python train.py --n_layer=11 --d_model=128 --n_head=4 --n_kv_head=4 --head_dim=32 --d_mlp=512 --vocab_size=1024 --activation="squared_relu" --norm="rmsnorm" --norm_place="pre" --norm_eps=1e-05 --positions="rope" --rope_base=84800.0 --rope_fraction=1.0 --qk_norm=true --attn_scale=0.351 --bias="none" --tie_embeddings=false --parallel_block=false --extras=["some layers without attention", "local attention windows", "shifted keys", "gated attention", "value embeddings", "hashed n-gram embeddings", "a smear gate", "learned residual scales", "skips across layers", "capped logits"] --init="normal" --init_std_qkv=0.0601 --init_std_o=0.0 --init_std_up=0.0601 --init_std_down=0.0 --init_mimetic=0.5 --optimizer="muon_variant" --lr=0.0109 --beta1=0.95 --weight_decay=0.012 --lr_head=0.00744 --warmup_steps=0 --schedule="wsd" --decay_fraction=0.759 --decay_shape="linear" --final_lr_fraction=0.05 --batch_tokens=[8192, 16384, 24576] --seq_len=768 --doc_mask=true --train_tokens=163200000 --steps=11077 --dataset="wikipedia_en"
Each number is 500 + 50 x the weight over its row's rms, rounded and kept within 0 to 999. Layers, rows and columns count from 0. Numbers have three digits each. The size before them is the row's rms in percent of the matrix's.

# q: layer 4 attention query, 128x128, rms 0.32, rows 81-101, columns 0-127
# k: layer 4 attention key, 128x128, rms 0.309, rows 81-100, columns 0-127
# v: layer 4 attention value, 128x128, rms 0.438, rows 64-95, columns 0-127
# o: layer 4 attention output (transposed), 128x128, rms 0.364, rows 64-95, columns 0-127
q81 105:528451486396521494568574558545507470364421480409597480485537408458518511594487522476550447536473478429522556513511500436540460541500548469439471563538554496541510478500521518425434463453517502567434488442503614529472479480484508432492548467565489441577541480420544424547462433374488509525495419521435513579456448437557583525469480492548506406544545490489494474520571545552474530577538
k81 111:562459444534508511494533492501452552563515561547516560492557572463405532531458554508519521449538526486474507419425466477490506473524491376504566493422500512468526547578491516452581486458475553500525478499550502463486541427543564502607451587418544560470525442530479531454515511500493536511459536393578557398556442602466430542400450443382547430512487469467466451495376501449503495505407
q82 096:514515516524452585587521431489414491470459484577464489425507528452522427550481513407545461443581505471452512456495517522471533520471547567576466495507436498479444514535488520321453524599480424427560540471524606531575518483483421457494542488427462461498429440473495447543490511509474489508479502526573610514466451536461549629531572502472445494430513549483615530416473496524557535479452
k82 111:448561490528464518431534543519583483418517517485577511470589504553431440507468452583403594482483524552482531536528481373530463493537458470523463475475519443471512483446482492558561368453570595530471529506479440557547468496603491489470577507574477555520473484519561550491493408430500503534457471471428447522592550499490492474506557436499578565520468516393507549458596382508522479431527
q83 096:558523463510441601468434518511456376583535499526492578525520580491490618560530498434472452565557489475503515505447396496493479499465405461614536447479449507519528533546533524484427512460459490507484547431598438394517453541463538498437477448536522429615419532504568538550510546505465396493544590570514487515512533503442573474469527454565495533402474448551556511465479500482478566490546
k83 126:435457480552537513514496617443449543529437538547483444565482503412511473442520444644502554392451516535520619550595464393450433489496511517379522560554477482527471466461529434483495485469522463487592506620464478544468524563482462482477494492464438588508547467516536518542552430563500516454519464486608409539494454584523479485591487464514524509465450458484489541463526448567491487513432
q84 099:400533489569465553379467577506426566569520533500527478455562514521444439458498504469426442519513560598405485390493479468528534475509495473615448517509466541485517521477573478401428477460559464420567526546525576419553402576590473479530549465439501435492513498526520514461586541525526512561499432513532479463454520583511454508433540491585472459519497533516441511512452589513591547534530
k84 094:538461405544558494544469515567516581386460527522506481436508561469608475466447482523583463500566498441581506503523445409491501503445532412440545567523497488465493552511494630505523366438544497551454567545531509518447503477507506604557516561579500611484469503559477464473535506538504489458596502500530511414467432483527575483538563458495476496504614441509528581518568595511510453513484
q85 101:466486501508452437474594459456485497392556545472509493514472560509487399440533452495474492530551447530515463478510385430549574565496562489486512492471527569409570382527474513562438603530550461448519468465462472550422559492544460465540514457571520517581454521504458485536514516453428533464518465545530484604421518565515524504513436499507641490529508427430479575546516548443423469598580
k85 108:492527429565479533512501388489480567503508455565475461469522472488419456498591491439461462589459464529535442356540475554522481479594554469438531445403490523502485551450542568466445534409541467463547513533638451399529571446551489512537487554505518554565489555514534495479546560415532527523520481462594489447512556479538508510477446547430458372465521524525517536554484492410538489585469
q86 104:521520534419475496495428486486536476532520512504475512460445436554509517472456425502418458499583578522541518465416542510424571505579411480602501538580470604530509464538533511501438553435470608470542597514480471518500486458546569478405490610509536482556487554607513461494520584556404512467520473557461566577473457553522552489466563525479619424569474474527433515514499507428506412485509
k86 118:490481434526587444485557464452520421475499528530569573462483494446510507479480402489561489627537561521550511537531510430603477456487637394482437454560474443515469460482425474639490554424483414544440549505462478537471432516455511553531461459540497544584483587483518473534480477443561433397424470558571510495474436541474483520491457464552452456526522540530559481528589455504546525481497
q87 124:499496525571486565513522519511438580542524490553521517458563342537534497561470672464475449425522497528467510590471625503495440373481461475540461459489492464601425426527555486554477586530524526485550467561492554500512458488569546433429521486501509505475435608543533512478551464488504521541462483525529479497446408518459423558451488460471500535489543472488465464469505431402602501528479
k87 112:484527510432516537498402522466463489428447553511588512547572511562489453501547496467490565512465543392480587467523468596407490558525439552600494481484507598504571453561408488506474449490562505530505567483510532531516470526492594469497543459529476599467583523521522466473472512565579542433541493438456509550496580551407497427488538548459638437612573509493469548563557504538520559510520
q88 114:485504520343495525566495454465472409517428537483600479510551469413438544413538513505579439478391538512397474529499552566518433450529447490491480549562553469465435587431443526522548407510505506409496501494514502510477524403501398441516498597539541466459481455533436491550526480497480509544412452581504455447413483419556553526510492547539484512574466472530511546550557488429521534472549
k88 100:525515546534406455466575457510477574454492491503491489500477554422440568403509424631475576429491382505432467496507562495499498515590542475461512530528446555493455448526503484466490490532516541507435483489482532521480455599458474579388416498411452507481427466477457500480529526488530545464522491441405449523552522416469559476484499463510570519508532508447430474448493397651385455487481
q89 112:481534553464496499458542501483536521563417457530469448534533454517588496540481640598556411540501383477507557562455516537539431425504471446456520572492596425439426458460471560503467537530431516446562540579558507472558401568507508558474548604530492520552526448512487487555546527492487484541502426435469438383517502541498433525551535467536513603518426534485503482485476490506483471551388
k89 113:528469548425484457439512422567501430400527546556504511424450414449459537463507536498488465502476580437611545405522564522442376469563521479541558531545461502512524591503492546548520401510571358447451487516565504474548520511464382500434524485489526526450547503521552488498580538494480478499502573493558528511551533512478536532472461527545508543524393440525564563477447510504414539391468
q90 094:507414410455438525536487490507517542497481447527510419498563564450453468500483559542476505519506518370466504469452496477518517538412473500498453448526468536495568531504516335510588460521568521517551458474533571530570414538541513542419525423563488392516447553472625563539480498552473475447542553437511578500573462402482523453527480550398508481559439585519402519513503493524441488514445
k90 109:537522535510522488425499533563522558488490567455455442463498477594582488522515480550437490488562442690572491511511520438508509533537415468536508510558435439576482592496525557538554492480433515568532520459431532435458549534493498417467467521535481561419561477441478404579478519517561499409504570524504608542515473504476502593440542568510500372456520465491448504477441433452487456533545
q91 100:517447568518475474530457553560536430512587444497514503492450608476565525407548490482579533519542540441441602452441492455565590496478456453506520425448392503431466527542458482514529524492414449456506516384422506440497521460498514525549429428569464476533500458545527523567499488521469479450440399514493548569473518611526510524489522508491507445446495339550552514512477402404475487479484
k91 102:520472461528536552596469450428470374482430510506476586509574512466487423499590500563501531482486453500601443524591449445477472422534498454518492485504557464493527535437420504538316483451439532439410432525531487492521421548417579483505571488496522512480502421528367527528455515471522551484566491536534450511579512515500520461468466489505536563495547483470462477456450445546583543584523
q92 108:548450544487451479467530463539514474359485545471495488449604436609467520467508460421585520452514474456484493471526529507466536508343377512561455564505547485520495515464491433505492548482475486542449445421459519450484488551555577480467538553456533454564534541431600623504532476534589468469553480533532546519517462452479452537529606509531537449475401569562503422486483512606503481499492
k92 127:549488470525438496529569509426487559513453500406510503468605565463563480488502488514500470535482519548474525590532486514544456514504567459514520506466473521536494564458455540486409513531469527611534421507370395588592445580530532502446455450586424509512494483475558470481519540551522574492591483494607488431534500533476506552529547435474561460600514424536412506591527432533527619461501
q93 099:506455502541520571506488493518516568548483445600523560568613491465498500527475444448481581485485487489519445523464395456587477446440472512516523448556467516577590576619465564634475554454439530580499541558511558555463482469519541488415464450487486483497427566468476453500428451561410433496565425579539570569519529541522520496523530622437543486522435463488478474445499536447503496499558
k93 100:472501554499568482448435512599481505538513553572494485483457459505458496587492577531577521459571504433534420476531554531474527564609503587570471546553591447532506490583449528501532443570564546462405489510459498487525530500475474434571453408542484535511534546547446552484478415587503553456425431587534485386487481519446548503542584496540516437481633548515465409498469547504494549472498
q94 110:435452531503519545518441582502456528508576481490480535518430572456495499526542481523424631445426553459462520422552419471603475528492479420436600452372496541467521437508432444445441454486470394511525444487548531505491533497441557527530451481507479576524515377504545561582544481531509472531376534415542531537529491485515468428498455459464440529492435494520522501474472558520487453516381
k94 112:515476562465473554524476548495522461485549429483387543634497508508501392497560479553548416468513393464521455503564456531517532517480450487432532485386405450490480431501479594522466544481510413507461477488467494430487435443584467575493462491496455375514486400441502496547492486419485598480517580469511447503495458525487539449508485556581398545408534537464458524516508574482413500522462
q95 105:483522454491552565440447500522485504416428379432484460559494409498435561446475498510436567459542477537471487484527518483456453502531523541553401427543523548487542489495512467430451459550543560520525449422513578527529477513585556563458528501613478547431532500490498442495518424518563570484485485396489486527464506403557478487506542441567440510643482525520380605474513486525440557484412
k95 106:521471567482515528452589601566428526499527482482491434487582510423500428536473513455542467560455521519440469531533562456614553597417534545469570438507599566570418465528487492487464530453540511469398449536503560482422447580582520490572517539520519484553561493525543524493504465478448542497501457517465566462558468565536518462389518466545512513478545641433419538499568452582463506486488
v64 109:490484469449407478456557505437477478370543449463398424466484469421476479467456504417510527568534504525432481407531558415467511481444421487512479486526558459471517538555540525484458563591556525589570559484400511519432501471531515517543575551505552446475438548460406474508527537436484464555421401454520541374534562489508533510453515589484414507540503498586477482512419451503473483537455
o64 105:562462548499471620522529501544541437502545438545479488479541483464529511484537462491539509491536556512495503490482506477545469507444431530540535554510533413493452491522519455455464484471427475505556435476549434474614459555452553499457482524452499456558566505424392481533454571496367436469559557498508583537516478505459556597552567439528663449393383467492560506467558526448522566480583
v65 104:454554542459439512492491401473543466455412515489475471450504521544396519503521483556548515507570509454481447453495509557527491532500501446466542474485455532642473585563513533535491481494510515613455604495498587483597500561497447517519470513450506500516383418460542456511514474486485413467446554455504563457355432415461426547510565494448408543539418516481448475518426417445516512435536
o65 104:590464501536498448564488552514550473491469486510452469505497478487507486577564587494593445425496474535525523426520480485533463445446421523547461418396481560524605507563529465574501536472619462527575549585366528491551438460483570497551441465403493566514453541492451574571464494484460539553556444501568466557506447601509466503464550484541532506547565446552569488456434502569511557516556
v66 108:459477491525579482508329580537497544494531534509516427571469532614590494535448514431516490465522448553490593550525567428532535521508486485563521485502472489461579496505495499421559574573521518505525497371514460549542445406475543468606529523536444560488418455494556461490528403558529581514498479470520418506555523527484474531549496558520465599470504565489551565617501493494452557540526
o66 107:466503494469538550547581508527580571457498375450497477458391501479556462478577598555412481501513497539470605424485431456553479520499487473491474548475567440460438498456484549567516490593421522498525496487626547539491593510551431511480489537537494455505427450570414476488529478499507459561400468489532514584548497547494533531530431547504451462493547524438562528523570478446414377544458
v67 109:496546383547605615455469477502514517499409488471519507478453547551471533520413523539532442386520573495443546557598562546536512505571496509498473525531530488576555529587598525481455529508507515477516424517457488486539474543579459571454540421487470524603485501505473443516521520540479575518520404558487503544543445605470471613528435529608487496545511574476405466490488509521406515481444
o67 110:518522472488491476438474560561545509535570415540466603493412546536533524537405478476422477553538507566443554449607510526520375500484518532565443532455516468458535492502398495562501533522489452502522419612512509494527548508408452543504483537491550428377593508510466468546480503495450521486472511497457500481432559532594391505565548588440381532485484446458465559549473484511425500558493
v68 105:550456463505427534523440575564481534657592555493469583530497548510480461502577510561517569430636445471490557484490511519584490519419512569412544520538506505513454526547487450580531512492562523521580455551500541503591418492410497481405570489528476528511507468551528536514417460465448421473428536545461467521491504519504507572525431453497470581560544491452469488624531487515510533481589
o68 104:540534567507533436523488466532485458501587500461492469430480418462462503487526504566494502588477500576438455462495382579471465521575587518497456496426384505525476584456527515517413504494541552442545481504432537479454465464504411454562508510465546575500446457553456466513452517516419488545373590528573474418552625528561545498455420526532522487564535505555473548484549467468593546578454
v69 107:585558482539568485456470491515478521510509466567521564446488498402530458487512448484519491397528545463485489498541457461508569455450474617562394560534434506572387442477460565463469516463515429403547493510495486519477519561491501486501440393540507490517475524560601471506548462477450537446420517560532583409436520450509417512565497443556437478456577499544479576564592493474554404542440
o69 116:475506558611488438454495470523432511508460506554470412467495481520472572494462481491570495508497460556452582446507508483604510542475480589493475435542568535434363513478468483518577469439522516485483499588567485503510430528463437534472416586496475470479526429494567540501472535449466549491472464470484508510447474484680542464408413426561348469563531494533539522470479451587472504513472
v70 106:592541527546484434529558514543516509513498523493438493435525498638568418481491526514481483468509424563528536517469543519496514463488458523494471413421575513401534541499605479483495544520488468505441502513586537445452598437571614507535497577539525401459413562480530521524478508410386536542492565455432522447400488503499471521420436496491509551521470467522483488402427497513589468462593
o70 100:537546539549490489468489562564454488554463505445530574478502527466594564454544435510520471567475600486500457471474390525526485486491454492369431478521462471476490515467434560537507497504534414443483543405525402518489429485459493486521385450539414542541521518462535521541552498577433469508513522495584622540495348578456506448533486559437533532398501463541494448519517471452490605538478
v71 107:545550532474492541468485509561491478519426520526585389450410432548483447463495500481434400511472486520527441579452527539527476599485485506543519476604522538531446484540457440474587522459549461473558427499476523479424459537575469478570569435442542377513477471477505498475568443491477569509444428425533504546556488537555426636453511390524524513489488553441491492525394523587494569464527
o71 110:398539492525542437618491573489487534532559477546561563463481475568534569477510557467476553547506451539529394508486526481499513443529549377448577541415489474437490553480526446427470551438514374482495540420445488467484557539606427496429427492416483443524587555528496503498534443462461573544527456478488548510444546526512470588510533415536483525426554450455489559520517436427427487505496
v72 107:562593497427557502556608564507540466502535460416468467446542508488483504606568615496455438493525526456486542596461496534419493527561494532538527526452487464498513480509511558551568440432511480527529528589407528436507509456470588446499493462533442405495504422409478450525537581485392453527537485493506536427468517458490596572522533462545549546527488415505518475479459536396597426496449
o72 111:492539467476527419482405570576550452622553446541545444459502531478470520511543437503515363504522531577491456548464520477481443481467417466548526508601456549552526507474586497544480475492515563434587455482505393508513508577535514547498498493613502525434545588476568622454470456511561541495490480480557397461493408512557467437532555457553574456439502595520502486520527435484486486536488
v73 099:573506460572446481470544471459525488481544523588517528474510556467517475562408483482536395473400515472490582467541503551564514471531468447467544523518481505417514433517485673496468440422487480416491519494556470494550484512473608458494480432502515440538490512601526554529627498502497479538519492495519462493491525569460504510573516489611571456556432422519567524508439593602469539482386
o73 095:479488494458577478458522592503474521509593482401507493522457565492443512470469487494601497434478479559482513480480449489505529482526544452450509493512570507456538462513595491427566500526455435454556446568514527597557529551416420465521574557534466515559421427394407504414465537544509551496449549398548524479446501438566445446418522455459494516424492428514386473537537485505537429451396
v74 099:544532539478446463486464336538460491466357512504559459621515501480450455524433460389508543482440499400547574459435501515518494494578504466462462439467537513528455469589515523627528516511562586450448453527449542517478598550454563494503511511542464535501490495590422448457433488518497517495507511548535453427494480507494510577438573516494514554503482502520566411478605492511559453432492
o74 099:577467466571463609527467551523505514570563455503569568544489457584545505486456468483539440551487573555549537404491498489463537536487559449560462434439485571456409507425484466527593428473526444521508609515571491520468521475505464500592442533476487637498545541547472517365482511458535506526513553561530485546467521465460478478533454536541526600446488455587556417490539464509484400556450
v75 118:471460541544525557480445536494476556553600658529525582561483492515591409486499422467510483596488516484522492519487550517474500469476578575417530498405497500477526491513520470523471510452525543508501472450605510447567548427492466483456413490605571448555409570487610492494499540471432477467487532593384543468442479456412454520492398474470455502526486463438573501523485482532506508568548
o75 108:512482532508568480565499572518451512435483488488518502436520433501528542514479567580629450512474578419487518387515486517490450545568608494497413511457442541573517430440466500542407394552546541449456511451586580486479423491414529458501509470454497544468454440464500563555565443413529397507456493507484503553536451506502498537473507508497423461454568536487477482598521370478559552486457
v76 109:434496458505492489590456416475465518546509400451616497472431474484462495495449472530525457510442490590442519565425506484484475504476458449436549382472517557536528465517528471462514556439575450484517494470522550480440458540515428503548475465441465529428500464468473514492581452507528561580421389456548464441500442465536411448387424444482352465445471565463477475538407435451502503530525
o76 099:498437510533580622510490476503525467580511458548462533439452532510518583472541498423546443440467544465524589627427555557458538517549534494555511468603514495457422500491407452466506528512550428490521489532513530440466524441477434462525530521396526485498502433548553483612567541454534539530520435464597537484553584624470516514463537443510525622536491459456459512582434552513464497495545
v77 104:561491537592483503596581412616428629532465492506447496405538411600483530502636527493511430508575517579507526551481437419472536554500484539523566488475471487499535452506533595475562479417478477547494479442473468541455492457519604474423514543549460460449634524603513516494546516519441571456503509419491503533434492461538453490504484529460443539492496471482510503487488590493471538492522
o77 103:571519564514452530528488482476520569573496609456468518607475455422531508345596501405423521498522510491582521513455446494506525475565361460421516529528419515466490441418462508550456488590555454464510513450383462447418567555439481520466439514440518458502477445442510475476520539475456525533555506505501514489513511452531490455489490482472432450448503602474443608453520484478491427552466
v78 105:511489496449584474528427581608515531458539566558530591532540624542451505408493532540504523599519520440463507594503432387504587519521613522486526541494547436436467570551431551465537511549484475475473407507487532403505553505527504474554478441498467416503609488415529516510519495434457539487511445502507444430442504455494483531481466507492502486573496539392493438543541583542530523461577
o78 101:453521522446407447522496533516472512454538453448581514530489461500537462564506524603555414482493419549520506475492616526470540451461413411501430463481478535527435531479451485492534547583487542534483466407478484412455433511401375510522540578542532554492570482507567522503449522497535481568536472563527487621428577552507471443518507513573506457448522504490458548443592508525506615496394
v79 097:466471458470425443469459499512481508512511538389520498427615512571515465459471484476546424480507475513553521516500433528519428559516507512492591416520553492573511498506499455543526457453456453467568479544451396550411539392483440504517562394521487539417558508475425533500495427535493442477447512412456468476431637524553468467462537562519404465426477477537518521541500602392567541490542
o79 094:508540433624532499462492468505542482539607517454522528512457524504430386519548449478533448546500536537549492554433546578562514419527423553504544524520483556419430571478500623431485476482483450435512575505446552446451480514463466441506535521481491550461418449506516458501538529506403428508462476534470527514517492469437528542561498566526440390415652494435565455500452437506475507522591
v80 104:467411419491440551582607530601493453394568454561435458553611472507461419524510558499514533462494390463532534485455590484543580530501496517479478562462543396614448543629578484510536503551480507431559512496451477428477531541403390485489472535560516501457546519458532574517532462466528437496451481538490470552561518504567417509422543554523481512513517525512491502491492536518494496462483
o80 104:500487585515544493508468451538512418535541481420529576535520475484501509396445592567471535558451402423557585500458399530562434363456506525528519526495477549497536501524497470455511500402462453505503436456469467503498441486488533496377476563560540516538545505492487522601450461518462532476498582497453474499489669579489545535498473534471447511506540512519514417387575471422457471466462
v81 105:509447527506498553489459462517558542576495479462528478496481419527411561556433531416508452569500421451482502505627486453547577538487526451506537424517479515607465479446394478556522479532389523438437520537406466485527478535460519502528549489469489482478473595563578494423514532485523512547503669579627476482463488457453565467501500541559474490558482542613488478488539472516477583448495
o81 102:611465436503445492540577506491510473513525481512473519465549530531464429355501532514525435517567456450517507548510478467422464555528475506435497522496492441488511537571455593524582547550570559547563454468410467535603500494543533495369601520449480454511568449487476477359488487470453485445484525445549478573377488531440478542444473498517464535550496496481560440508464510488443486598393
v82 110:507508554509404509450525423445481389556473378499475502575515513433474500536489507419577512429486495568551462500451492514537522574480529479502513448460523563509477486582508394456428457453385545447524482547511495527454544507597535569456478497500475529541540586495429431513562443499495325461493530484494529520464515479463520500471534476553500559408471490475563470380533537462561493376473
o82 099:464621504543427562459434524551431493542522451496471568502503593519498536498519417500521452505504518498510506544447451566550501441516507544613402377492502501481544541493604486481535474581545411460446529454539556463457497615530559452481518534445499472527498498542573585503532492485497432503558491503487511483505598411496514476574423507501452471506416408486527415374452495513509464580589
v83 106:446536550507500500387535456513554480493532530453565503556610484565426687428471519511537526508413468483500497509489525510435454540674474484506453489456502509525547442559584516485515453529459489481551549529566443456486503539455550543539518518538516493467403483438526534494503486489521467546468483507440520480569469475448557413432497452369573427482471494489498505443396528550461426418488
o83 102:614562504536509616544469549390420479519571482461463504440465457539511498596438524515469516455546559381489535579512498592578517506500555436543485535513560500548506483565514525563480530497503515516433506495463484506501485462488579490436458571555403525532464646557465459497478496580473508453526420489507453541511538524496461409515525439575554451505602537435433437515474468600439502515447
v84 116:460566526513479551590573509449417519468576494493518518396530462476517500618470490540529463470446414539472523576477467518534506483454469504481554462514477492477529463573489522447511466473527451489621506496496428508552426440521582369425393486496477534396542469426498536512441502584506537487569515424538602480514551553440579498530585478555552475483480428560526432445442514447513594441529
o84 112:434537427534458521490464439484516437571502507446556475416450511455539497426609497489500469489533516519579519484509481598547440470547498483426534553528526593555519536518579417487447533587531510581463467449561561678496516535429514556462484466542534618467472482498469460503521496525561537459496488445466394473532429501507530434520526442478584518446463468534382518465500433492388463522528
v85 094:491458427502513559516552490566511435508482568458547472464576458537490517569513486474478455409458560489522446447509455446481541477398427583485477483483563485469567535528416517427493479508600545584561448472436584555578544444564474423493468439563450562534578487525544486559493490571495426540504439460466520521507570443447496572525453525575577491630438425587517468519534477437545569522538
o85 093:500496503437608507615536465527415513485483419476541505501524531490483498419570500473503516499490466533513428448510497519474434429520523598505493490487532431464461587483537532503451454488532485489426540492496554555445634517430476585569438597455464473445593560434513487561517488509548436530524488474564420456457471402542459538614565542492472455568501536669466545486481528435494517444488
v86 109:503496432438444572558462493509572517480530505533575498513435526598512490535490512507520426424448527437471483444448554517533464532510493459479458520511517598546553452514512595452463493423508481463525569476531450503494557490446486489477536391499454497474631460439415513496498498475500627528573545523552541540483509539488504459443661474425540546374449476510493470363468479541394503453532
o86 102:560439497417472479528596557521570487490604492524527586543538516527521410529535448363459524474563459562538507497542445555485464485526529394425480464498574558557472515484495431498542522446519447438473474547496427452491539486525505444495525522518553480509415494573543444586456507571606509397556426438455476485482386463504510497593467463612447478436470487547503457576463488537540454490463
v87 099:370515467415535491557525587528484513462569528415512503524538500468576484549541472565448454487468414543651533588489527469489584474487404518487511604514468564533467438410468538491415507521557496526458564457528507539516479527459515471361489541487496536479449572532430502508494475538487605523492562461524460523378559523417481435535496496422566489445488484495533501513543452442515535587474
o87 100:486540516441478463508600486406601411590410514520558479506498420508535546465489514468538491537431495438420561449551426570432450496591500435437495553491574412569547503460506575418544463570544542496494529572547549487507474448527417450510599617536538548467549460421521547512548619486513527443475470541499456506600477442467552489516498453466508508523494515503525460484503457549456442431478
v88 099:465464470457520540494449452423512515558353524567466490474568564444478469590463565468490540489566572492533544556580444476474489497476548513518498519496491477524536497492376462444523450459462551433553566488518550501564521462497522424411500482466415468470504508511539489458449497427610499565550512555493535552473582497524410579568460558493517505480460500512510463525475471526633575679536
o88 100:531514561584591431535464404458475547461428423501521511515478562527517505585569537433551531457459549483593457522503450466479397458508531562458493502508460489461502483488579503466487501542477521474522482577494468565533418403557434587573588485551529481495548491500546488461606549487453407597504481473423461503507522548429401501622440506459429451532407494481516578477537540478496426497458
v89 106:561552491389493461406528528443546525442541471377535566555497518573561450485489548559497526438370493495486491541432534518509545552479477561445412420538599587589419431442512568477501546544478555551539466455511535520534424504390522580538510456472520536456480520505507455514447461553569433514521528439607512524451544532455485480505484613545464520453533564469517461498558431502503541482491
o89 105:479525556578426476570620612536430512445496556465479481452512487610471491428541540545371448556453544477503449552490512475535398508494537486464521564502543483439516555507452500501592470526463468526486492556511481540555481406547536466546515509514519519441459474508524521518498521494563597497506579536543455512546515409511501567611455528552609463550438485362476500443405433531554510554488
v90 099:372503524525606535561480511422496526523512549529486529486440505518533511405583637532568403513483467471455574449513508475462443577500535529533569518487386487507477585457504580469544492503487469490467517481544612428540503465561432471510502503505502484496506422474496437543545452494495499459433519479503526542498456461488422436483457460483537489490388530497565554476444325442476470606546
o90 089:531516556492507381502495495568583439471411444460481595500484514564514488467567468478513471428472421510593487516450612471448476370457603609477453559528484489545472433497488485570436597578481589542512535511501553550458493506471518411532498505508471407551475497520500543518473459472428534484507393535508488420586502529457473437457473446547446573444543487442456522523467525463478450419531
v91 104:427523626502552529452570520511477496481505475495525529528429452488646486474493464503485449519484474540504434484526509455502454488467457557507531512477590528520441444528595450548495529416570468468409523505500549469723423515525525454483544330494561579458527473490457528467464446493503592494464429445504482442449435519504534518514590437502537462533483482439532493532471506515532501551453
o91 105:535471471480491496463614538458478456500522476520479476495485555415504478566489479518451526540524532498521556542534497477440525384515609470474558478569513587482515555432543411474443452479480483584550496506596463422536480502467490520483480478426487586471563521499484497454473527429550585518453520486549405561602432468466510527399526489568484639529483535442496582385462440476457618430486
v92 103:433505425489564496426515494528465524419435486505552490502485446466551465561488464492388555462530428471568507532505511494485531409504479507629543516473451612510564541470509494533498561467451534535557498475374483477571447431518524439500541497534498534455571568564458501543501463541498570533645429548498490654488489472532575525428444456525464478463531530562480602442563498520463533484578
o92 102:534536425568514547475481422435551506469484497492511434611434459528508410531475447441442424538545451515534418472428485474519474520564557501460470525552427450560504554502526461476477451440543508497488503455478488469545595448563480563436499501479506442480465401530528450569392501548443499474429479543552553489504461414576468478521539547313434484546423477446570444489512455520506500400449
v93 106:383481509448445429644522572449503425437441500523565460472500484431472403563484538490492431339402545490481557488510477490478486451492570431486513499492520489482472482478449538502508540586431473443489568544456504497543452518464507506525406459494464498447492505518500488488462442429554588492467572454474414589562464431506455524565543577545547437418422427415476517492481522473540461537507
o93 104:506520506494546351436452456528524449479480538481541444450472541596538468582539526503500526499473441421605592539513529523458507493480571459466542566527515390518512537463515482469597474487468553443457589531462533521502564556496428573473531527545480560536448525539468536489493566478550577485640531480555474403525426601513487534510452528440423579424414479563505428452530515473548488518454
v94 096:445479427430502506461515438493482470473533391490585500424398419594574574454512542424539554510479417486544494524533450536460441514573557457397482422483403474562476513518470509508458463426442509554525466430483447504440525519414483479473500641553519499437479483488471506535526587466467555528493548508481475489499507552508427521411496561470565487465540447479348472553424472502423476514498
o94 095:530510503519569506563430380504575610437504605487488519472517532531513502419458383429506505501547422425497494588468576520477462518493523439511528526471487552566546476630441399580489467449471456447543508579541521435568551485489453406476520463473401449433520524468460527494514457603490478473538516461561534585546539549459493433493502452563494493518401528491452461450487433480486553498540
v95 101:520472570510481563449515560486424514496459575508444510500419542395427564477520539547573399408469583453474461515485514368414438488472510476579527432501517444460488525464545547459448484565460553539512526495484496462571525484473389502531604543482400586494544462469524530482457469486494569440530507532393545435489414398481459511536597505486486477526538505430564512450432545533514482562477
o95 104:502581573466391430556511502522504496422558465504445502570425556486489572557577510435492655515454546567572634519570610438446578520528464475485481526507485557446463544461525527548510467563546478444517535444462520465561528470529558491509441472522580459485464489494448508507436525472527435485459486472493492453436481607495512401504538493555514476477416581511431415525469507399477546471492
q96 118:443504418503392461509478503409478641454473485428603523508464550553488442481512569413417462485466431459466538461549457486531479508501414541488435557529498452485419550471529476534436468429522448518592591605545629514562578555468534543506486509377514520455469514427478497529523494429496529450505461430472492534547457550470526595511499466438516471502541531495497468463570518465547590478488
k96 075:521496407419494447481492529450331525543489558514570598474485513533579448518526481437542473453482513417535453455528543461458556474572527459505464526487418456511461495479568552458505394470569422480498529513496558579498505523538529554464494536487562495454588535400545464413526527428424580521457509363517563443455520573564445539487428403521506456515527542517583548483499531469476515479482
q97 095:489513475477470447569468400524519568467503435499502517613428522524468535475542513409452542431556489568430464561569488568519490551525384464477390488526441494473395536482480434512469412455474437491521470591509538442474602598458461492438506544440430585512534523519409460478550597502482537481429476520483533556483450525518513511536529499418488502421573514467565532444620512474543535477498
k97 099:630472387509454454560324421444414436506477512504518513480481521550560451500519520437516553564499571444486495505477497451437566519470441471549540563484497443456455421503532537543413530395556524499483513529501560502536528475547427502515486528436477490472531535531610479444474561439523477423456421530514413530427466453535583533512524388490468430477533514561453490504524484412504540443526
q98 080:487590408507407409500444464552501482487525530430544526473465527540454454452569593358565484526473472499454550504523447479513464544448396554502518527454494468421437510512448471572484510449511465506516547617530613521519543431480496430435418543418497478472463476483509480535513525461514473453483418589520525559507455435461650577519471456476469483537498557541541472474502469384548549478512
k98 079:605481367444485507510377561400400460429501490511572579488487556626600439488569506535507558501478478425506471527478483437516567583534494471549523513525466461497415498471546425515400487465566474498524479530534498515494527524561498501460494584499492525445511487446559436379548430413419550450461494468532430527469484479461576509508526487507429456510540551529462543464527472407448501474485
q99 065:442444544490555463534514403485397522475541543586457511573466485475496599510475502470386593522501515565481461459501519555479433576452502425447464468502481505494499600534491449514474484445504447477480551590464566498436488499477458542485416544529437455625517565439464555522471621508506389546524554508541578456458502520549482451466404458515525517500479485445509455428429442574576512557578
k99 065:538522480518487487566408430626577433539599546507426484550582507470505456433445583527521478566576544554532457572472461504513537487484464480439600505479537578456583506500442455534486564471485612492428522482477462471441560448547536468499518529544477543496466446631499539437496428467529524475500412618477515464558494439519511394559449520538415488463461531546446505510509473425461460510463
q100 073:460550408477344432548383490495554439482522551419533458480480542538551467515582523450605493511486434500481534484529419550531495524499418564509494541465474462463405479491470395595446480472496459479545570550536611520558554442498524494428409524446556480439447514431494492518574527455514455491467395502536503464544469469455619571559476502451501506533465535528478476540474485427566528494477
k100 076:556535356453498453460488512390333523511492525506578579454527548581530431473575499483477563521426522446486494495446435473527565554564492559512520516502431490495424533505550493539397417449548488536502478533491558498581567522583486468498457533437520519440486531445525423425559514401459479448454522460515425461514429511520526543476520492496486487500519580513446583454531487388477514416498
q101 055:550509578569480472585528477469415495490499530534411498537498508441486557469451496459465559451519528610517382433389566488466434530499449397421500523562462508586529552522535479462572473478485443476503485550452552457528553506549435472426527445509501456569494591403438484485489634494547444507477554493490567523491472508581511419561506466436531480436447516430453496436452433587467518547523